Each number is 200 + 20 x the weight over its row's rms, rounded and kept within 0 to 999. Layers, rows and columns count from 0. The size before them is the row's rms in percent of the matrix's.

# k: layer 7 attention key, 512x512, rms 0.0508, rows 67-91, columns 384-447
# q: layer 7 attention query, 512x512, rms 0.0956, rows 68-91, columns 384-447
k67,064,206,173,202,217,180,205,208,199,215,165,229,162,176,202,205,165,222,187,227,169,210,182,199,204,251,207,199,204,186,181,202,197,154,223,197,196,248,178,221,199,171,201,239,186,190,209,198,230,191,227,196,207,218,212,215,213,205,235,204,191,191,192,229,178
q68,060,224,180,204,207,209,166,185,162,176,187,153,198,211,198,181,201,189,197,191,230,173,201,159,221,222,184,230,223,208,175,231,177,184,175,224,222,197,241,199,204,226,225,203,180,192,185,182,234,200,192,237,205,261,246,205,209,197,216,173,203,211,207,209,180
k68,063,179,202,183,198,184,215,203,215,203,243,220,219,201,203,183,186,210,201,185,207,246,184,203,190,187,209,192,211,203,181,192,205,209,206,222,189,192,222,194,186,188,162,183,179,195,180,179,206,196,213,191,209,180,207,217,189,177,181,196,198,207,201,235,245
q69,063,189,212,199,210,187,213,208,214,223,199,177,200,204,181,215,175,227,196,186,245,195,217,229,221,201,181,170,182,181,193,165,179,211,179,205,200,183,167,239,171,187,196,153,234,192,191,218,201,200,199,210,215,205,242,228,183,189,188,204,201,219,185,207,208
k69,071,200,187,194,208,194,213,166,174,194,226,236,209,182,192,162,210,212,200,226,169,172,155,197,148,220,215,196,184,213,191,197,207,202,197,209,191,210,177,172,229,192,190,262,187,204,221,181,224,206,207,205,185,212,186,163,206,187,213,211,196,199,223,198,210
q70,069,254,162,198,252,185,199,210,170,163,190,186,188,198,182,222,197,199,197,182,228,199,201,231,205,253,193,206,177,195,232,191,179,198,191,197,198,183,239,211,178,190,205,177,208,179,195,192,229,216,161,244,183,199,196,182,216,200,192,204,237,242,193,196,181
k70,070,202,184,189,201,188,199,213,168,215,197,222,202,199,216,165,188,201,212,238,192,222,187,210,180,257,229,218,182,174,194,190,219,172,202,174,183,223,162,194,207,170,220,203,184,216,208,201,222,178,229,189,218,218,223,184,188,192,230,197,178,228,163,244,217
q71,063,151,188,194,181,206,196,225,200,190,213,237,192,229,219,191,207,216,209,183,177,177,193,169,176,186,202,212,171,192,199,190,243,190,206,220,186,203,183,171,205,185,171,199,155,186,216,194,167,195,213,193,205,181,193,190,217,182,181,199,220,167,201,170,202
k71,070,211,192,223,215,207,168,214,240,212,171,191,224,179,205,250,184,198,208,191,213,240,211,224,240,188,192,180,205,180,212,179,211,216,208,182,234,195,188,216,192,205,222,183,206,193,168,203,205,189,207,233,205,200,174,188,222,226,161,218,188,197,184,217,189
q72,070,173,183,167,203,159,179,186,204,186,190,207,212,190,248,219,206,198,216,179,183,170,218,199,226,226,218,196,180,206,178,196,235,184,194,247,181,235,202,197,197,196,228,197,205,198,197,178,217,226,175,156,186,236,202,209,200,242,206,209,221,220,183,208,205
k72,087,235,174,186,182,208,223,217,229,223,166,248,220,202,202,193,183,211,180,203,163,171,160,194,205,213,190,219,192,220,193,197,192,226,183,196,173,201,189,200,204,221,214,193,231,187,186,210,246,198,199,207,192,182,220,155,181,194,178,160,185,201,228,239,190
q73,067,244,208,176,243,209,187,202,192,158,208,224,181,194,191,209,217,194,204,176,217,211,232,184,236,199,198,233,203,207,205,223,168,194,206,189,208,235,199,168,209,197,261,230,171,213,187,207,210,204,176,220,218,185,180,169,180,214,202,195,184,213,206,204,176
k73,082,205,201,183,212,197,224,213,204,225,220,221,203,208,195,174,210,194,205,185,207,206,154,228,161,192,196,228,218,216,194,223,208,216,194,203,179,189,199,210,208,202,212,175,220,212,199,208,224,232,186,227,194,181,179,199,188,215,208,231,202,192,248,176,176
q74,062,192,210,223,159,186,188,208,212,227,218,203,201,171,188,203,207,189,198,237,202,186,188,206,193,179,219,167,191,235,169,167,229,222,178,194,188,174,184,223,227,223,147,166,223,211,218,190,181,178,231,200,221,216,206,208,178,168,199,195,217,189,223,234,211
k74,089,195,247,211,202,218,209,177,195,112,175,183,185,203,225,162,205,178,184,219,174,194,214,189,243,210,177,199,200,222,221,227,210,183,199,204,198,207,213,200,198,181,226,195,198,196,177,216,184,182,186,157,191,191,211,213,202,213,197,169,193,228,194,208,185
q75,072,209,194,187,228,218,218,195,212,185,187,182,213,199,229,209,204,172,194,227,182,236,178,181,169,206,181,193,188,198,179,219,209,154,180,214,137,181,216,187,216,192,172,174,143,191,206,170,169,195,169,181,173,224,195,185,214,203,217,197,231,218,202,242,222
k75,117,188,208,190,220,215,234,191,203,184,178,204,215,179,211,200,193,202,200,197,193,193,195,147,208,191,208,204,223,156,178,233,216,211,193,181,188,227,218,218,234,174,222,188,176,201,187,190,201,193,190,210,192,219,189,142,205,192,201,174,175,176,218,222,269
q76,081,168,246,184,167,200,191,216,223,182,181,182,213,169,229,205,189,179,193,174,215,205,216,250,208,178,199,212,158,175,227,199,194,197,247,184,212,172,202,201,185,175,190,228,253,209,204,210,216,204,185,182,182,199,216,205,190,185,209,210,208,188,190,184,164
k76,120,225,177,211,201,179,188,211,204,198,157,164,208,213,187,206,204,193,211,212,230,180,202,235,219,199,202,184,210,259,214,182,191,203,198,206,224,202,238,185,189,225,182,226,201,208,200,200,196,181,201,190,185,184,202,228,252,207,210,220,189,195,180,170,188
q77,085,234,214,235,175,211,208,229,200,197,182,174,187,215,161,190,206,201,213,208,179,230,214,193,187,176,167,223,183,203,184,184,172,172,181,227,212,201,208,195,223,227,189,176,165,181,210,130,180,226,201,192,230,238,209,189,189,187,211,172,187,221,222,226,220
k77,178,180,134,193,190,216,179,246,197,177,225,194,185,200,200,191,212,202,200,211,208,221,187,221,190,199,195,219,182,201,189,194,209,194,213,210,203,224,205,172,168,214,189,184,127,210,196,202,184,208,186,204,207,178,197,244,194,198,217,180,198,199,204,201,234
q78,083,227,158,216,191,221,193,207,179,242,203,181,180,199,176,224,143,185,238,219,214,208,218,200,189,148,199,170,162,215,191,206,196,199,187,218,210,204,203,217,212,214,208,171,198,219,188,200,187,206,202,198,212,207,154,207,201,163,171,217,179,188,198,195,230
k78,197,176,120,194,203,191,207,228,210,224,162,141,177,202,185,189,206,196,196,208,231,206,183,220,214,211,192,206,209,219,200,242,199,182,201,225,212,177,214,206,174,196,177,183,151,214,199,197,166,201,214,206,200,197,200,224,231,189,216,184,205,212,211,239,272
q79,087,184,230,197,224,203,236,194,211,187,206,210,174,207,186,198,160,179,170,188,214,216,206,221,207,209,199,204,211,211,187,200,196,229,175,209,211,200,199,223,205,233,219,205,212,181,209,189,195,217,193,191,197,202,222,222,148,200,201,192,221,182,176,217,209
k79,201,213,237,202,228,211,203,189,205,217,228,230,229,217,194,210,201,211,196,216,222,201,196,229,181,227,199,256,210,241,203,173,202,201,209,178,190,181,162,174,185,243,198,166,213,196,183,198,180,207,194,219,185,182,213,160,170,175,182,189,185,198,188,209,223
q80,132,227,179,172,187,205,212,187,192,202,199,188,211,210,209,223,171,217,232,225,201,204,156,156,174,204,205,175,194,206,193,211,201,202,173,200,187,180,197,219,210,180,199,182,170,213,196,170,178,208,221,194,200,207,160,202,197,230,182,193,213,210,219,180,232
k80,059,164,146,171,202,161,209,180,209,209,216,230,146,194,201,189,190,241,192,209,213,196,173,192,193,164,207,176,221,204,192,201,216,185,239,236,189,229,217,217,191,209,185,191,203,181,173,178,217,210,202,197,191,194,210,257,185,193,217,207,198,223,186,227,222
q81,110,194,182,167,191,204,174,207,226,204,190,198,205,202,210,204,178,208,178,176,195,202,228,216,232,188,211,201,194,213,227,225,193,229,255,195,181,197,209,196,186,182,215,226,223,245,202,202,212,217,206,213,195,181,198,194,207,196,187,195,168,184,211,192,186
k81,048,191,166,190,193,197,214,236,213,257,202,168,155,220,194,184,169,180,203,192,226,172,232,240,179,164,177,190,219,196,207,162,220,165,202,263,188,197,215,233,186,198,190,199,191,240,193,175,193,230,202,200,189,208,236,223,234,199,192,231,226,212,202,193,227
q82,070,197,202,108,163,225,215,208,237,192,180,196,205,196,208,199,220,190,156,195,213,191,171,205,210,191,208,199,191,245,181,202,186,207,186,180,224,175,222,189,192,189,214,179,181,231,210,175,205,210,218,200,191,186,210,216,195,192,190,228,175,190,204,208,200
k82,059,197,164,192,225,229,171,246,179,214,234,202,237,218,194,190,193,177,209,196,190,190,216,198,178,188,235,164,193,185,192,197,220,181,228,219,202,187,180,175,191,170,213,208,191,204,191,200,197,216,179,174,212,215,191,154,223,222,168,188,198,191,211,206,191
q83,061,171,179,178,209,190,193,177,184,181,171,196,187,204,185,206,206,174,197,166,225,184,203,215,187,196,184,149,187,161,228,173,201,206,206,228,225,175,199,210,194,201,185,198,165,205,209,190,164,211,242,162,186,192,194,191,188,183,174,195,169,223,207,158,194
k83,066,222,204,187,204,205,193,207,211,219,198,213,187,211,202,150,190,208,204,219,181,192,178,171,191,279,178,202,169,208,174,235,201,179,197,205,192,214,184,194,189,203,191,210,246,209,185,204,216,174,194,191,198,206,210,209,208,175,231,209,223,208,185,205,205
q84,065,202,229,224,259,195,201,191,237,215,207,188,218,205,216,198,181,227,207,209,204,229,233,197,245,190,193,221,225,193,162,228,153,184,167,181,181,185,231,208,179,202,218,198,201,212,203,182,215,187,174,240,212,219,186,213,187,221,183,202,221,207,194,226,217
k84,079,222,170,210,156,206,206,204,200,199,188,206,207,209,185,224,184,201,182,211,219,228,206,203,214,187,203,173,219,208,211,180,203,172,210,227,193,165,186,219,248,169,202,207,190,186,222,199,205,218,221,202,213,214,223,173,232,214,184,199,191,176,246,221,186
q85,065,144,205,216,153,216,199,189,196,207,209,231,209,209,208,177,215,222,207,221,142,213,177,183,186,174,207,183,177,196,198,199,238,173,221,218,199,192,159,189,193,211,180,219,184,209,235,176,147,207,240,179,198,170,207,222,192,186,206,191,188,193,209,203,214
k85,070,161,254,210,214,184,212,180,209,211,226,165,167,224,203,189,211,157,232,155,224,182,198,185,165,149,180,186,203,217,199,202,213,214,184,230,201,182,243,216,194,204,186,183,220,199,208,198,191,196,173,202,197,193,179,206,195,178,200,196,206,195,205,127,203
q86,062,169,219,218,163,168,199,204,217,205,197,187,208,180,201,215,202,216,193,188,230,196,205,231,199,191,171,162,196,198,181,187,206,215,187,206,217,194,156,223,193,203,185,164,242,180,197,209,187,204,235,214,189,205,226,208,180,176,201,214,204,232,202,242,190
k86,075,191,224,203,218,170,222,184,201,211,217,154,191,192,206,190,214,184,199,207,186,172,162,164,146,169,195,203,194,177,198,213,190,203,197,199,200,187,195,212,179,202,177,211,202,208,212,198,190,182,201,149,185,183,201,211,187,172,203,180,191,204,234,150,211
q87,070,252,174,186,263,199,193,202,178,157,192,186,192,221,208,190,209,179,195,169,234,197,214,208,221,230,208,201,202,163,218,207,189,183,196,212,195,221,239,172,181,195,208,198,166,200,183,200,209,200,169,211,204,228,213,168,229,230,181,220,213,227,178,198,185
k87,074,206,148,176,182,203,189,239,172,205,172,230,221,205,203,192,185,217,189,232,187,207,220,217,195,271,207,215,174,200,211,195,214,184,220,170,205,178,157,215,209,192,216,223,205,197,216,212,215,211,231,200,217,195,203,192,199,202,227,189,192,180,220,200,215
q88,066,250,160,196,205,180,179,180,178,218,261,202,196,197,209,197,194,181,195,206,224,151,236,185,218,231,194,225,229,223,182,216,208,211,191,221,204,200,234,165,222,193,222,232,206,188,216,182,240,191,194,184,218,210,184,224,209,237,209,158,193,203,192,203,190
k88,081,170,203,179,228,189,225,193,198,163,203,193,206,216,236,228,191,219,196,192,189,188,178,210,246,190,208,180,211,222,206,181,206,175,200,198,191,246,226,211,185,188,216,145,170,200,160,207,217,220,199,184,201,235,222,173,183,194,197,239,221,208,214,236,233
q89,062,198,243,215,177,210,191,193,198,225,202,182,181,168,218,208,195,231,202,201,219,181,197,206,188,187,188,178,231,224,174,182,195,211,205,194,246,209,195,227,160,183,202,193,251,193,227,199,181,188,242,234,216,183,194,238,200,182,197,222,201,225,197,211,203
k89,083,208,231,207,214,218,218,171,235,193,228,212,190,172,196,181,177,183,193,220,241,201,203,203,201,146,196,228,201,206,206,215,190,216,198,205,193,198,213,166,210,185,191,192,198,210,186,225,178,186,187,204,187,191,219,228,165,209,195,192,211,213,220,191,183
q90,069,177,185,213,206,204,202,216,162,168,185,175,182,216,200,184,205,205,164,175,206,217,174,195,204,226,173,187,200,154,233,207,173,190,206,193,198,191,182,179,178,191,213,205,154,226,216,208,168,241,174,231,189,230,203,182,237,182,172,250,205,217,173,199,187
k90,081,210,188,185,213,168,173,202,181,178,215,172,212,194,191,175,199,194,220,202,185,213,252,191,214,239,203,179,186,171,205,156,182,175,195,160,198,184,176,195,173,206,193,207,205,191,196,185,227,176,199,197,191,193,204,220,201,186,192,192,196,223,174,210,203
q91,078,210,159,197,216,205,169,215,169,180,195,233,180,204,208,181,203,215,204,165,205,199,221,211,195,212,223,211,162,251,224,188,207,222,205,212,180,218,199,176,172,194,242,197,175,213,186,192,222,194,193,223,216,207,211,223,203,240,182,232,199,213,201,189,162
k91,103,202,213,197,205,160,190,182,187,182,225,157,194,217,209,163,206,207,198,216,146,213,195,234,196,194,200,211,207,216,181,202,214,206,221,206,184,204,167,189,184,192,188,169,137,202,195,208,194,193,176,162,211,195,210,247,172,201,190,186,197,224,188,219,265